{
  "hidden_size": 160,
  "vocab_size": 2048,
  "norm_eps": 1e-07,
  "init": "uniform",
  "init_std_up": 0.0431,
  "optimizer": "ademamix",
  "learning_rate": 0.000967,
  "lr_mult_qkv": 0.4,
  "batch_tokens": 32768,
  "train_tokens": 250400000
}
Each number is 50 + 10 x the weight over its row's rms, rounded and kept within 0 to 99. Layers, rows and columns count from 0. The size before them is the row's rms in percent of the matrix's.

# layer 7 attention output (transposed), 128x160, rms 0.0793, rows 10-31, columns 0-159
100:75 44 46 41 54 39 44 56 55 83 51 55 43 31 38 76 46 58 48 48 56 34 48 33 42 56 51 44 51 78 47 51 54 50 47 42 64 54 47 40 44 46 47 62 52 53 58 51 67 65 45 63 46 51 46 45 46 46 38 54 46 48 45 51 52 56 47 44 70 46 52 51 56 51 43 61 37 52 37 48 57 43 56 58 49 53 87 44 55 52 55 55 53 53 46 47 51 41 43 56 59 47 48 45 60 51 45 53 51 45 51 38 47 44 42 53 47 54 50 36 41 44 46 54 46 78 50 54 42 38 42 55 50 50 55 51 46 81 48 31 37 38 71 57 59 40 49 41 52 46 83 71 55 45 59 51 58 52 56 37
089:60 73 41 52 41 41 41 46 50 40 50 69 55 65 55 25 48 65 51 41 54 47 55 32 60 53 47 67 57 41 24 39 65 57 49 59 45 56 58 41 55 47 38 59 46 48 48 53 53 53 36 49 63 54 59 57 35 67 56 51 39 41 40 64 49 63 63 60 37 52 44 42 61 59 67 47 57 37 31 41 54 65 47 37 45 60 22 42 48 50 40 49 35 61 45 53 65 42 66 36 60 56 45 56 51 31 65 49 41 48 51 60 37 33 53 56 56 37 50 53 52 43 68 59 53 63 53 60 54 55 51 59 55 47 30 54 51 35 46 65 45 42 42 47 55 55 58 67 62 62 42 47 58 42 51 63 44 51 51 43
070:43 66 44 64 51 52 58 58 57 27 53 36 43 59 53 39 37 56 47 59 40 51 55 61 53 51 41 56 38 47 26 37 51 40 34 49 39 29 58 35 53 48 55 38 61 40 50 66 39 36 48 48 43 55 51 38 68 70 60 50 53 41 47 41 47 46 57 46 52 39 58 60 56 45 34 58 39 51 42 59 63 46 51 52 43 42 40 44 57 54 64 58 52 81 34 65 53 50 49 43 44 53 44 41 32 48 32 44 51 47 43 47 54 57 49 41 46 48 52 45 54 42 40 40 59 41 47 46 53 65 50 21 45 45 62 46 70 21 39 48 49 52 37 37 46 48 49 48 67 56 34 27 50 62 52 45 52 43 46 42
098:20 72 46 48 45 33 53 53 56 29 63 49 55 60 44 26 46 44 59 50 60 45 46 78 42 43 56 70 45 36 36 55 42 36 50 64 54 49 49 58 53 42 58 53 41 36 51 52 58 60 57 65 47 50 32 51 60 66 40 51 48 41 48 44 55 51 53 53 44 54 44 49 33 52 53 57 36 60 56 44 48 35 65 58 44 55 33 31 59 46 43 50 59 48 40 56 52 46 54 31 54 56 43 48 56 42 58 57 44 37 46 59 52 61 44 54 50 52 63 43 39 57 47 54 39 32 43 45 48 52 44 50 50 55 60 35 60 26 50 66 66 41 47 51 41 34 50 80 48 54 37 31 37 45 50 45 45 58 59 45
086:31 20 49 51 55 42 67 45 40 47 52 47 72 59 52 44 68 48 65 54 38 46 57 35 48 71 42 50 52 50 58 34 50 52 40 52 54 50 47 54 52 47 55 55 53 49 65 43 60 62 46 45 54 51 44 51 60 51 55 48 60 49 37 34 55 65 62 46 46 44 52 79 54 50 36 46 47 54 31 41 54 42 58 62 36 51 31 57 41 55 45 53 64 33 70 46 64 36 31 53 45 33 36 56 40 33 46 61 64 57 62 42 51 61 42 45 45 44 53 63 54 54 32 61 41 53 37 53 41 52 65 49 56 43 59 47 51 44 41 75 50 49 56 56 55 38 53 50 63 41 57 54 44 48 80 41 51 55 50 45
071:40 54 41 39 45 46 55 52 48 60 58 55 44 54 36 61 35 58 59 50 67 71 52 38 48 39 54 51 72 56 33 48 41 47 60 50 44 56 45 62 60 64 48 50 54 38 66 52 47 49 47 48 52 52 59 65 39 33 53 57 54 30 54 24 53 51 58 60 42 48 53 37 52 35 50 48 51 59 54 50 42 41 51 63 56 49 67 57 59 54 67 48 61 68 54 36 53 52 35 72 52 42 53 73 52 44 57 61 42 37 55 68 43 41 54 56 49 42 44 57 44 43 44 48 42 55 55 31 56 51 44 34 45 61 40 30 65 77 47 44 33 50 25 43 55 52 56 41 49 62 62 63 59 55 47 59 67 52 55 39
092:53 57 55 49 48 58 60 29 47 66 41 55 38 55 50 77 34 57 60 46 37 61 42 34 59 53 50 56 44 81 45 45 39 33 44 58 61 28 49 44 44 46 47 46 46 59 41 46 41 48 68 46 51 45 49 60 56 51 42 45 52 49 55 64 41 58 44 49 54 42 58 39 48 42 47 56 52 55 49 55 64 52 57 45 47 58 56 44 46 48 41 60 56 68 47 51 46 43 47 40 45 47 58 39 47 39 52 61 36 51 55 40 53 56 54 42 50 48 45 41 35 45 49 53 43 77 36 47 59 43 52 52 50 41 57 53 52 78 56 31 67 55 12 52 54 41 43 39 42 63 73 70 53 51 55 38 25 52 55 57
088:39 36 52 48 37 48 61 49 56 47 46 44 48 71 47 39 40 45 54 38 41 54 56 33 62 48 54 67 57 50 45 38 53 42 41 70 56 35 42 36 41 39 69 57 36 44 42 67 29 62 41 56 55 49 53 41 43 59 55 55 59 53 52 49 54 47 43 44 61 56 57 26 57 51 39 47 60 49 46 63 54 44 59 58 49 43 54 55 53 36 56 30 39 52 62 48 65 60 44 44 49 55 34 42 48 48 40 44 41 53 49 41 45 38 58 38 53 49 61 46 51 44 50 60 50 75 49 24 50 46 58 57 59 43 74 36 60 57 68 29 50 48 77 44 53 53 45 26 52 55 63 52 31 56 56 35 59 46 56 61
081:66 43 58 35 41 37 54 54 57 53 19 29 50 32 52 58 21 57 37 54 45 41 44 77 45 46 54 46 41 51 70 59 59 34 55 49 44 38 59 58 49 42 36 38 51 62 33 57 64 48 50 65 49 68 41 46 33 55 47 45 47 48 53 33 46 64 53 53 52 48 51 61 57 60 70 45 52 43 33 44 57 35 64 49 54 53 55 67 52 59 44 56 45 40 47 54 43 50 55 53 41 56 53 50 59 44 33 53 78 44 48 62 54 38 49 44 44 54 48 45 40 56 54 58 55 41 57 48 47 56 64 46 44 35 43 45 45 45 68 37 62 57 57 57 42 56 48 69 62 32 52 62 50 65 52 46 50 59 46 45
085:43 42 58 45 55 57 61 52 44 30 56 53 48 44 34 46 73 50 48 46 59 32 60 36 27 45 38 73 53 37 46 49 53 51 62 52 36 37 44 43 46 56 56 49 40 58 38 45 49 42 46 47 52 54 70 41 46 35 64 35 58 45 42 51 64 46 54 62 49 48 55 37 48 60 50 51 26 52 31 64 53 47 65 52 60 61 23 47 57 45 60 55 47 51 48 47 32 53 55 44 42 47 58 46 44 54 61 45 52 38 60 35 46 49 46 48 59 47 53 53 39 45 31 65 47 49 45 42 55 40 59 58 42 45 36 58 67 28 68 56 32 55 55 45 42 57 53 42 45 78 45 25 45 58 60 61 52 44 55 56
085:40 58 56 54 49 45 62 53 49 22 43 44 38 72 56 24 62 52 52 54 41 48 54 66 56 56 66 60 42 19 47 59 59 44 48 52 52 47 45 47 53 55 50 54 53 54 48 43 54 50 48 55 62 47 60 52 57 49 44 43 45 47 47 52 38 48 57 42 51 46 51 51 44 59 59 53 54 64 49 48 57 45 38 63 48 53 30 53 51 45 42 52 47 48 38 48 47 63 61 44 52 52 58 64 47 47 40 50 56 54 49 47 46 51 43 51 45 47 52 61 45 50 57 47 39 19 64 49 51 54 45 64 49 51 56 51 63 17 42 74 37 57 26 63 36 44 42 68 54 47 16 19 38 61 53 47 44 48 39 49
078:36 65 50 38 41 58 46 44 39 27 40 40 45 63 46 56 71 51 47 50 62 57 55 52 49 42 63 45 41 25 57 49 58 48 56 42 55 43 66 45 49 61 51 58 72 53 49 52 45 36 36 59 48 63 50 53 47 39 42 45 46 50 60 69 40 42 38 40 41 46 53 55 50 56 61 54 48 63 38 46 49 48 54 39 51 36 40 72 51 40 45 34 43 59 33 54 56 50 52 37 56 51 58 44 37 52 50 49 35 48 58 46 36 61 57 53 54 47 48 47 52 52 50 60 37 29 57 56 50 41 40 53 53 57 45 60 49 18 59 80 45 59 36 56 62 47 59 48 48 57 25 28 67 55 31 53 55 42 61 53
086:40 56 42 36 57 39 41 48 33 61 61 49 44 56 58 63 58 51 46 41 54 52 51 54 56 56 30 49 51 37 34 65 48 44 54 45 61 50 51 63 50 56 53 40 46 48 51 45 55 38 57 27 65 42 31 44 34 41 47 37 52 47 51 53 52 41 48 49 62 51 52 56 30 48 51 65 54 60 34 56 41 60 70 52 37 54 30 29 38 54 52 47 59 30 49 52 63 55 64 33 49 40 37 47 56 53 58 47 65 42 46 41 39 59 54 54 40 43 38 52 57 30 42 37 56 44 38 49 70 57 51 54 42 46 41 41 54 39 51 23 57 55 23 33 50 63 46 50 49 65 49 57 69 43 66 66 59 50 53 50
085:38 49 45 42 57 39 46 47 51 58 50 54 55 42 53 62 54 53 52 57 66 69 46 55 64 52 46 50 62 49 66 60 56 49 56 62 36 38 46 41 58 40 61 49 53 24 58 44 55 39 48 48 66 42 50 45 59 43 70 38 43 39 40 60 41 62 43 66 66 48 49 47 64 62 59 45 38 34 25 31 59 35 59 48 61 51 46 31 54 52 64 46 35 56 55 46 52 39 44 48 51 37 49 62 52 60 46 39 58 40 52 56 39 53 35 34 61 55 61 58 44 52 71 65 52 49 59 48 40 42 53 59 56 60 60 50 46 63 36 61 50 44 49 81 62 32 41 62 37 53 55 61 69 55 38 52 66 54 56 54
087:61 73 53 47 56 32 41 49 43 65 41 55 63 24 41 68 35 61 39 54 48 49 45 26 37 52 51 51 44 69 51 53 45 47 51 47 47 59 43 55 47 43 44 51 39 55 45 45 35 45 44 42 61 50 49 59 50 63 50 62 43 36 43 67 54 48 41 51 56 46 33 59 71 43 38 45 48 52 43 53 46 56 56 58 56 28 77 49 38 47 50 61 46 44 67 55 32 45 42 45 45 44 57 60 56 57 58 40 37 57 64 47 53 52 44 48 47 40 59 33 57 46 46 49 53 78 43 48 59 50 49 49 53 52 52 56 48 79 60 75 46 50 63 57 55 45 50 37 40 54 73 72 43 42 52 56 54 51 50 53
092:49 49 56 53 51 48 49 56 55 63 63 42 43 61 50 75 18 52 45 49 39 60 60 42 53 56 51 33 44 78 69 53 55 66 49 61 43 66 44 46 42 43 56 40 53 49 44 64 44 57 65 50 48 46 60 62 48 37 54 54 56 38 52 43 45 55 49 61 42 46 48 65 63 49 49 46 43 61 39 42 61 52 49 58 55 57 68 32 51 52 49 42 54 26 42 43 44 38 35 58 59 39 49 45 50 38 59 38 44 39 47 57 32 38 42 61 59 53 45 53 44 52 37 50 61 69 48 58 66 51 57 36 56 63 41 60 67 79 54 65 44 57 37 49 51 60 56 58 62 61 71 65 44 46 46 45 43 57 47 49
088:50 50 43 35 54 36 53 60 38 51 25 42 51 59 60 37 52 61 72 47 62 49 42 14 61 44 61 56 41 44 64 50 59 53 45 53 61 54 59 59 48 39 46 43 36 49 72 40 42 59 57 46 62 61 24 47 46 64 56 56 53 42 63 47 40 44 46 64 55 52 51 45 59 61 48 47 45 38 50 56 46 42 43 46 32 44 65 42 50 51 41 41 34 59 28 49 49 31 58 62 51 57 45 43 49 50 46 57 68 44 38 61 52 43 51 45 41 42 44 39 47 55 50 45 58 34 41 51 60 47 41 48 45 53 55 36 60 47 25 63 38 48 54 44 52 49 47 36 38 70 50 47 71 58 58 48 72 38 41 54
083:72 46 45 65 52 48 53 54 53 63 68 50 48 41 59 66 37 51 52 41 55 56 38 24 54 46 50 45 66 59 48 56 51 49 41 53 58 64 42 51 47 38 45 48 41 43 52 55 54 57 55 56 55 41 54 42 49 41 60 39 55 50 52 41 49 40 42 58 44 55 45 47 91 57 51 51 61 46 50 43 52 40 57 63 52 44 52 54 45 55 49 42 53 59 66 46 61 30 44 44 49 48 38 35 59 39 38 22 60 48 52 61 50 54 54 70 59 42 54 55 60 52 50 58 49 63 40 42 49 47 40 38 49 58 57 78 42 75 58 39 50 58 74 54 56 42 46 65 44 53 66 70 68 58 65 54 61 56 45 62
085:60 48 55 50 43 50 44 52 45 83 34 44 59 42 63 73 26 52 51 43 38 51 44 14 60 44 37 42 60 78 62 47 60 62 59 52 50 41 44 53 45 46 41 50 57 43 43 54 49 55 61 55 65 51 50 40 41 42 40 62 53 55 46 44 49 57 47 38 57 45 43 52 58 58 50 40 60 42 46 53 53 46 51 51 54 51 67 40 46 56 56 45 60 35 61 56 48 50 42 49 50 36 51 51 49 45 54 47 45 55 50 49 57 52 49 51 40 52 38 46 48 58 53 55 45 67 51 54 45 49 52 49 49 51 48 49 42 86 57 28 40 51 70 46 62 51 44 38 49 68 80 84 55 46 51 45 55 56 61 48
098:39 64 50 47 60 45 55 51 38 21 52 44 50 51 46 36 52 54 49 54 55 60 47 69 51 61 51 71 44 26 49 52 50 53 52 53 44 49 48 33 53 36 40 45 50 44 51 64 57 41 46 47 54 51 54 48 63 46 56 40 56 51 46 46 47 45 58 52 38 49 55 64 36 47 57 52 47 50 64 42 41 53 44 32 64 55 25 58 49 33 58 48 40 48 53 51 54 50 61 48 56 39 53 51 43 59 50 59 54 36 55 55 57 51 43 50 51 53 49 50 35 59 46 47 60 24 35 56 52 57 44 53 57 52 59 49 52 16 39 74 52 53 25 55 49 57 61 73 46 44 19 16 53 48 39 49 57 41 50 40
081:59 48 55 35 52 46 47 63 54 60 47 50 39 45 38 55 65 46 56 44 55 55 47 44 52 44 71 33 55 59 64 54 45 55 57 67 35 42 48 45 32 44 51 55 33 55 51 54 53 45 55 65 39 66 54 39 41 51 30 54 56 70 42 41 36 59 38 40 61 57 53 54 59 44 70 43 42 32 57 53 68 38 49 37 45 52 65 40 52 47 62 51 58 52 48 53 53 43 60 44 44 61 44 56 46 57 49 28 44 53 54 35 49 48 52 59 48 53 55 60 60 53 60 49 46 59 53 36 58 51 64 53 39 53 42 64 59 65 74 13 50 61 28 58 38 52 35 48 52 64 58 59 40 52 53 29 41 34 50 38
091:44 38 51 53 48 30 50 44 52 27 75 52 47 71 48 47 47 56 50 60 54 64 60 66 48 48 26 67 44 25 54 63 48 55 58 28 58 57 46 48 55 38 47 48 39 55 45 53 50 51 54 49 46 38 46 53 48 44 54 53 36 44 48 50 55 51 50 46 54 52 61 47 47 53 56 60 44 77 37 58 60 30 59 42 33 45 63 36 46 60 39 54 55 84 55 54 45 53 58 52 50 40 31 39 51 63 57 55 41 44 42 50 60 56 48 61 52 38 40 38 42 42 50 56 53 42 50 51 42 62 60 46 53 53 57 58 50 28 44 57 28 59 65 70 41 52 51 41 48 41 32 33 45 43 36 47 60 45 41 49
# layer 7 attention value, 128x160, rms 0.0385, rows 11-32, columns 0-159
088:34 55 42 50 60 57 36 53 47 47 55 54 57 55 50 41 44 66 43 40 44 49 51 61 41 55 50 56 53 63 40 60 45 59 54 51 45 40 55 29 70 36 50 61 50 38 66 55 58 52 48 51 58 57 50 68 35 45 55 53 52 40 44 80 42 39 50 45 56 55 43 48 44 75 52 45 64 30 37 41 47 51 57 39 37 53 40 56 36 43 42 62 33 60 37 53 68 37 60 42 71 47 47 57 44 33 48 52 41 51 55 45 50 31 40 70 41 32 38 58 57 51 51 47 75 36 42 48 48 54 39 66 62 58 30 47 51 54 50 56 44 47 41 64 49 59 54 54 58 47 36 43 67 45 62 64 36 44 42 56
080:52 41 33 58 47 49 53 46 48 45 70 45 46 44 54 44 42 59 43 54 45 45 48 57 40 55 39 47 51 62 43 33 30 57 58 42 42 41 35 54 54 42 47 41 73 48 46 66 33 45 56 53 53 53 45 50 60 44 44 53 58 30 58 37 37 46 51 48 56 60 53 65 59 35 51 42 39 51 40 53 52 64 53 50 52 57 66 30 50 64 65 57 56 44 52 61 58 47 57 56 48 65 40 45 25 46 37 35 56 52 45 50 45 55 42 36 50 43 59 51 49 55 41 57 45 59 57 52 59 61 70 32 59 39 61 35 66 63 58 41 35 44 60 48 60 44 39 35 77 62 59 43 64 69 73 50 61 55 55 34
084:58 58 53 56 52 58 56 43 53 43 53 49 65 60 29 39 47 39 56 69 61 52 47 40 50 61 54 47 46 59 55 54 54 46 54 77 56 53 41 54 41 37 55 53 48 25 42 60 66 69 40 56 53 37 43 43 38 57 42 59 57 53 52 53 44 54 61 53 60 57 21 57 38 53 48 57 39 66 47 45 57 38 70 50 42 35 48 37 45 65 56 60 69 45 42 69 47 33 41 30 54 61 44 68 65 44 52 60 38 31 49 56 55 39 55 57 56 52 59 39 31 47 65 52 39 44 49 49 53 56 55 43 61 56 54 43 64 48 61 37 47 52 44 63 46 44 31 63 47 58 57 67 58 44 58 39 49 57 60 32
083:52 39 50 57 55 48 62 50 25 47 47 47 46 46 64 61 54 39 49 55 40 47 55 53 39 63 37 52 55 38 58 32 41 59 49 40 62 33 52 49 55 52 40 72 32 57 52 42 49 58 46 54 51 56 53 39 40 56 60 58 53 49 42 64 53 54 50 47 39 60 39 54 47 59 55 33 50 46 37 53 59 50 62 54 60 48 45 50 12 69 46 48 60 41 70 45 45 25 32 50 59 36 57 58 39 44 48 42 65 53 70 41 47 64 46 48 41 43 68 51 49 61 26 59 37 50 33 48 44 43 46 59 53 53 66 53 50 37 50 59 49 54 42 49 46 38 42 65 57 47 63 66 44 50 67 47 36 53 72 44
081:39 55 46 36 50 41 49 54 44 46 48 41 61 43 28 59 51 53 51 51 50 73 40 54 61 60 35 48 60 39 38 47 57 56 53 57 55 57 55 62 57 57 37 48 39 48 54 61 47 50 50 43 45 56 49 69 60 40 53 60 58 36 49 34 52 59 74 59 47 52 55 46 55 48 48 45 50 57 43 52 49 41 49 68 61 54 49 63 44 63 60 17 72 53 35 42 46 44 30 71 70 48 63 65 54 58 51 53 34 45 54 71 39 20 37 59 60 32 37 50 45 51 37 54 49 41 36 40 52 59 54 47 47 41 32 37 57 56 47 63 53 37 42 45 49 58 49 50 50 63 42 41 59 51 45 48 65 38 54 38
082:45 56 56 54 36 45 68 23 67 60 39 51 38 60 53 60 44 65 56 43 43 48 42 41 45 55 34 47 44 47 34 35 56 35 49 62 46 50 39 65 31 44 45 53 47 60 43 39 53 50 77 42 51 50 38 46 55 33 45 37 39 67 44 60 53 53 43 50 43 54 58 52 55 41 45 62 40 59 55 47 66 52 49 37 45 65 53 45 65 55 44 61 64 54 61 49 48 22 42 49 63 43 47 49 37 45 57 51 51 61 57 41 47 44 54 41 32 25 33 38 47 34 40 70 59 50 43 50 49 44 58 45 35 44 42 39 49 50 51 40 43 56 54 62 44 53 33 36 45 62 40 53 33 43 62 42 32 59 43 51
087:59 37 33 51 42 49 66 35 61 46 52 45 44 62 44 42 41 33 47 45 47 52 53 43 61 38 56 63 46 63 48 38 37 53 47 57 55 41 29 34 30 55 65 67 40 46 41 58 47 57 38 53 63 69 44 43 50 65 61 40 56 61 42 50 69 49 55 65 41 61 56 49 57 57 51 48 58 58 40 66 64 54 53 57 58 60 54 52 46 53 49 47 41 48 62 52 48 66 44 50 64 56 42 53 53 60 45 45 33 61 41 39 39 40 62 45 42 53 41 56 45 36 56 58 40 52 54 31 41 50 68 55 42 53 69 38 67 58 25 37 45 56 43 53 48 58 40 35 70 65 50 45 34 64 42 49 44 55 49 73
082:57 40 65 47 41 51 55 40 44 49 54 37 49 58 48 45 28 59 34 59 58 44 61 48 48 50 71 46 35 43 57 59 54 44 47 47 35 51 70 59 54 49 52 37 50 67 46 71 70 45 51 61 51 62 52 46 36 51 50 35 38 51 66 57 64 61 41 47 49 32 47 57 56 57 63 57 36 46 51 45 53 37 60 48 56 32 48 68 52 60 44 49 43 48 44 55 39 78 61 62 37 44 45 48 45 33 40 63 72 51 65 63 55 40 39 40 48 63 55 36 46 65 42 37 63 48 62 60 36 40 44 49 43 46 51 60 57 48 48 62 57 61 43 55 41 53 47 58 54 51 62 51 42 78 55 34 45 64 56 57
087:53 53 56 47 68 46 60 45 26 42 61 52 46 50 46 51 64 28 62 55 52 50 36 59 27 44 34 46 41 57 54 54 57 54 52 46 43 44 23 49 50 60 51 38 43 68 46 66 57 55 42 66 64 54 46 42 61 49 64 29 62 36 43 65 51 55 53 50 55 54 54 29 46 70 42 72 28 59 42 45 48 45 62 72 56 64 35 62 71 45 55 54 38 51 55 42 50 42 39 63 49 53 58 51 41 64 47 53 46 44 50 38 60 62 52 60 64 44 53 51 58 35 40 58 51 52 45 44 46 66 58 51 44 49 36 55 74 55 36 44 38 56 59 50 42 57 59 50 46 48 42 58 33 59 48 46 50 50 53 40
082:53 48 57 48 56 59 43 41 38 65 42 65 34 57 63 43 43 43 58 73 32 59 43 45 60 58 72 34 46 62 70 57 52 32 59 48 45 38 37 57 58 53 40 73 44 45 29 40 57 50 49 46 57 42 35 53 54 60 45 63 49 44 58 67 27 43 43 48 49 48 46 43 59 58 59 48 54 51 53 46 54 52 52 55 58 62 51 41 47 45 60 62 56 36 34 48 46 70 44 61 48 55 73 67 50 46 32 42 54 59 45 48 48 39 58 69 57 65 68 45 47 45 46 49 34 46 67 50 45 59 39 58 47 50 46 52 65 57 48 31 38 38 54 61 58 37 27 51 60 57 52 49 58 56 56 54 44 38 39 46
083:65 57 31 37 46 57 35 48 39 55 39 43 49 58 38 65 52 59 48 47 54 52 25 45 58 46 70 35 56 52 42 44 29 50 45 43 44 33 76 55 38 55 44 76 70 52 38 45 63 41 36 51 39 53 36 65 48 44 58 43 56 50 60 48 38 39 41 49 61 64 55 58 58 60 53 44 39 55 51 42 57 52 54 37 52 43 48 50 71 33 43 62 59 44 34 62 50 47 48 47 46 55 52 54 24 56 63 55 32 52 58 36 47 64 40 43 56 36 44 40 43 55 55 55 32 43 60 69 51 44 55 49 59 48 39 50 43 46 46 43 45 40 49 52 53 48 54 41 46 35 44 55 60 61 32 63 66 54 54 54
079:58 56 47 46 49 59 46 48 29 58 65 51 42 59 49 54 47 51 52 55 47 34 23 49 40 50 44 38 49 36 33 61 57 53 49 55 59 46 36 58 46 54 49 45 50 46 45 44 57 49 55 41 63 34 60 53 42 47 34 44 50 52 47 44 42 45 61 37 43 43 57 52 42 48 54 76 51 63 34 61 39 60 56 67 45 40 36 38 37 44 39 32 56 43 41 70 62 41 60 56 54 50 45 61 53 62 44 59 69 46 55 44 36 62 43 47 40 44 37 67 60 23 38 32 51 54 54 55 62 57 59 49 33 50 45 54 47 41 56 44 59 49 62 42 55 56 56 57 26 73 47 41 64 62 63 67 47 36 55 63
085:56 42 53 34 64 44 35 47 61 59 54 60 55 40 56 67 42 40 65 45 41 47 50 53 46 39 50 40 53 39 44 53 67 49 49 57 45 32 46 38 60 53 62 57 51 48 53 48 63 44 44 42 71 43 45 56 52 44 49 47 43 39 51 60 45 62 54 50 58 43 58 37 70 56 63 34 35 36 30 40 43 55 54 37 50 71 63 56 44 57 55 62 48 54 55 52 58 32 54 48 71 59 55 59 71 63 58 48 68 36 48 64 37 50 65 42 68 57 59 48 49 63 69 60 44 43 65 53 40 60 58 63 47 40 68 56 39 47 56 59 53 56 48 65 44 52 37 47 44 42 49 32 67 51 51 53 72 56 52 68
086:46 66 53 38 53 64 55 45 43 52 40 56 44 36 42 57 63 70 51 46 62 61 50 48 36 57 49 57 48 65 37 46 39 75 59 41 49 58 38 52 57 56 69 47 66 60 47 52 51 32 44 39 77 49 64 60 41 40 60 62 45 60 45 50 50 47 39 44 50 48 44 43 57 47 34 47 47 48 43 59 52 49 31 67 42 23 63 60 36 46 59 59 25 54 49 61 43 29 48 44 47 39 62 62 59 50 44 37 55 62 54 60 41 65 66 33 42 39 59 43 60 49 40 52 45 51 58 59 63 46 45 43 53 51 54 47 48 61 32 53 46 42 44 54 45 67 44 39 36 49 38 44 37 48 35 38 44 37 48 40
085:53 62 54 57 59 37 58 62 49 42 44 48 37 64 54 60 51 49 46 41 59 56 53 45 47 59 60 43 51 60 56 46 49 74 53 43 49 58 28 56 47 66 55 52 62 57 49 60 59 44 50 46 53 42 45 56 56 52 50 56 52 46 48 59 58 41 44 65 51 64 55 56 51 38 68 47 46 46 45 35 54 47 56 59 44 59 58 40 38 52 48 41 47 41 53 38 36 32 42 55 69 28 55 37 41 31 67 29 39 50 50 65 31 45 65 65 83 45 46 53 57 56 31 51 80 51 34 70 58 57 42 48 54 47 43 52 71 52 53 57 47 63 68 38 52 48 55 55 66 32 54 50 53 53 51 58 38 63 54 44
091:58 50 54 50 40 55 57 58 46 46 34 46 53 63 46 59 58 59 58 54 49 47 54 59 48 56 55 43 42 46 44 51 39 41 55 71 52 57 47 45 43 37 32 29 42 43 57 51 36 53 52 37 56 72 46 46 47 62 43 58 46 35 63 42 22 57 63 49 45 54 48 42 54 50 49 41 44 38 47 59 45 49 33 46 51 41 55 51 37 45 42 47 27 39 33 56 54 22 57 46 42 60 43 54 44 50 54 60 69 47 40 48 33 43 40 42 46 49 38 48 43 67 39 44 61 45 41 61 44 35 39 60 52 45 56 56 63 40 62 47 44 57 41 41 54 59 55 49 30 47 54 40 69 68 57 42 72 36 47 84
087:54 41 39 68 58 54 53 48 54 57 53 62 57 50 54 47 42 47 53 31 42 52 52 69 51 41 42 37 48 30 39 56 58 68 45 43 55 78 44 42 44 46 52 53 46 33 38 52 37 50 53 46 59 44 61 47 55 67 58 42 47 61 52 41 45 37 57 65 50 50 44 59 61 58 57 67 60 50 55 54 66 41 47 68 51 47 39 49 44 69 49 46 58 59 51 66 55 19 42 40 52 50 42 47 72 29 57 32 40 50 56 55 45 51 50 62 65 51 56 49 58 61 51 66 48 45 62 56 51 62 42 29 39 61 53 67 40 63 47 66 38 62 41 47 42 42 68 48 41 52 60 54 61 57 55 54 67 50 34 66
086:31 44 58 60 40 41 49 52 41 52 43 40 49 56 64 51 39 60 43 43 46 44 53 53 71 50 49 55 66 39 42 44 64 60 66 60 49 47 45 45 48 43 60 29 67 37 60 55 39 30 46 65 54 51 59 30 62 44 52 49 53 70 47 33 59 53 46 36 42 62 46 29 47 62 61 37 75 54 36 46 62 52 46 45 51 57 54 55 45 43 59 40 32 44 59 61 49 51 61 70 52 25 50 56 43 51 61 38 46 45 64 39 46 51 58 46 50 42 50 49 33 62 41 66 56 42 62 57 52 36 59 63 32 58 49 53 37 35 34 64 51 65 50 40 50 45 48 54 38 50 45 62 37 67 47 44 52 41 52 52
092:64 44 51 39 66 50 53 45 27 42 49 65 47 46 53 50 38 59 54 63 41 62 50 62 42 49 61 51 38 55 53 51 32 50 54 46 57 53 35 34 57 44 31 50 47 43 41 57 64 62 48 49 53 53 37 36 61 39 46 41 52 48 45 44 48 37 66 43 41 40 49 63 53 49 54 49 41 57 58 60 53 66 56 47 58 57 48 56 36 46 63 50 35 42 61 73 61 55 44 58 60 62 36 60 55 71 71 49 59 34 46 66 63 34 59 52 46 68 34 34 39 56 59 58 54 51 35 60 39 55 39 57 63 50 43 53 36 59 63 37 37 32 56 62 56 60 57 63 44 62 60 59 61 57 47 66 51 45 63 35
084:58 60 65 29 39 58 44 67 55 25 57 43 48 61 39 36 35 36 61 40 48 40 54 50 60 41 54 49 47 56 66 34 54 52 58 59 33 43 58 48 37 61 52 50 62 57 36 57 59 49 46 56 50 63 48 36 41 49 36 49 54 69 59 38 37 44 45 35 53 35 46 36 51 36 62 29 52 36 56 45 51 42 52 44 39 54 51 49 53 47 59 42 56 49 53 49 48 42 63 46 43 52 54 29 48 57 44 29 37 63 44 51 39 51 50 53 64 49 52 65 41 58 49 48 45 45 46 32 45 62 72 59 25 50 53 45 43 62 35 37 30 62 64 40 39 55 59 53 53 48 38 55 39 67 41 37 41 41 58 53
083:47 39 46 35 54 59 54 44 49 39 74 49 41 67 57 56 47 53 55 48 41 75 41 53 45 55 47 57 50 32 46 54 47 61 57 25 63 62 44 43 44 52 37 45 35 68 65 46 51 50 63 68 41 36 55 44 56 58 50 62 47 29 54 34 61 41 51 58 62 45 58 57 57 55 49 58 51 63 47 55 58 46 56 49 31 50 58 49 41 48 49 62 46 64 53 59 38 48 43 43 51 61 46 64 52 70 45 63 36 35 46 39 50 64 52 61 54 34 47 33 67 45 47 22 43 62 56 66 42 56 49 57 59 49 56 60 57 47 64 39 43 55 75 57 35 47 54 45 58 54 66 61 43 46 45 43 40 40 40 60
084:42 43 80 48 53 50 50 51 63 53 49 58 42 43 46 56 41 55 54 35 35 62 54 40 54 44 44 50 71 48 53 41 43 64 68 64 43 57 36 35 39 50 58 50 66 28 62 58 39 29 59 54 52 49 51 50 39 59 45 52 53 59 34 38 36 51 62 68 63 46 65 51 46 49 43 37 41 53 35 55 47 61 36 42 47 74 46 55 57 44 42 39 51 66 42 65 66 69 48 78 37 38 45 47 60 41 41 47 57 62 49 45 34 49 53 48 39 53 65 43 42 41 49 55 59 50 42 39 39 58 45 61 50 47 48 57 53 66 67 58 61 36 58 40 34 35 60 41 50 54 50 53 50 48 37 48 53 50 43 47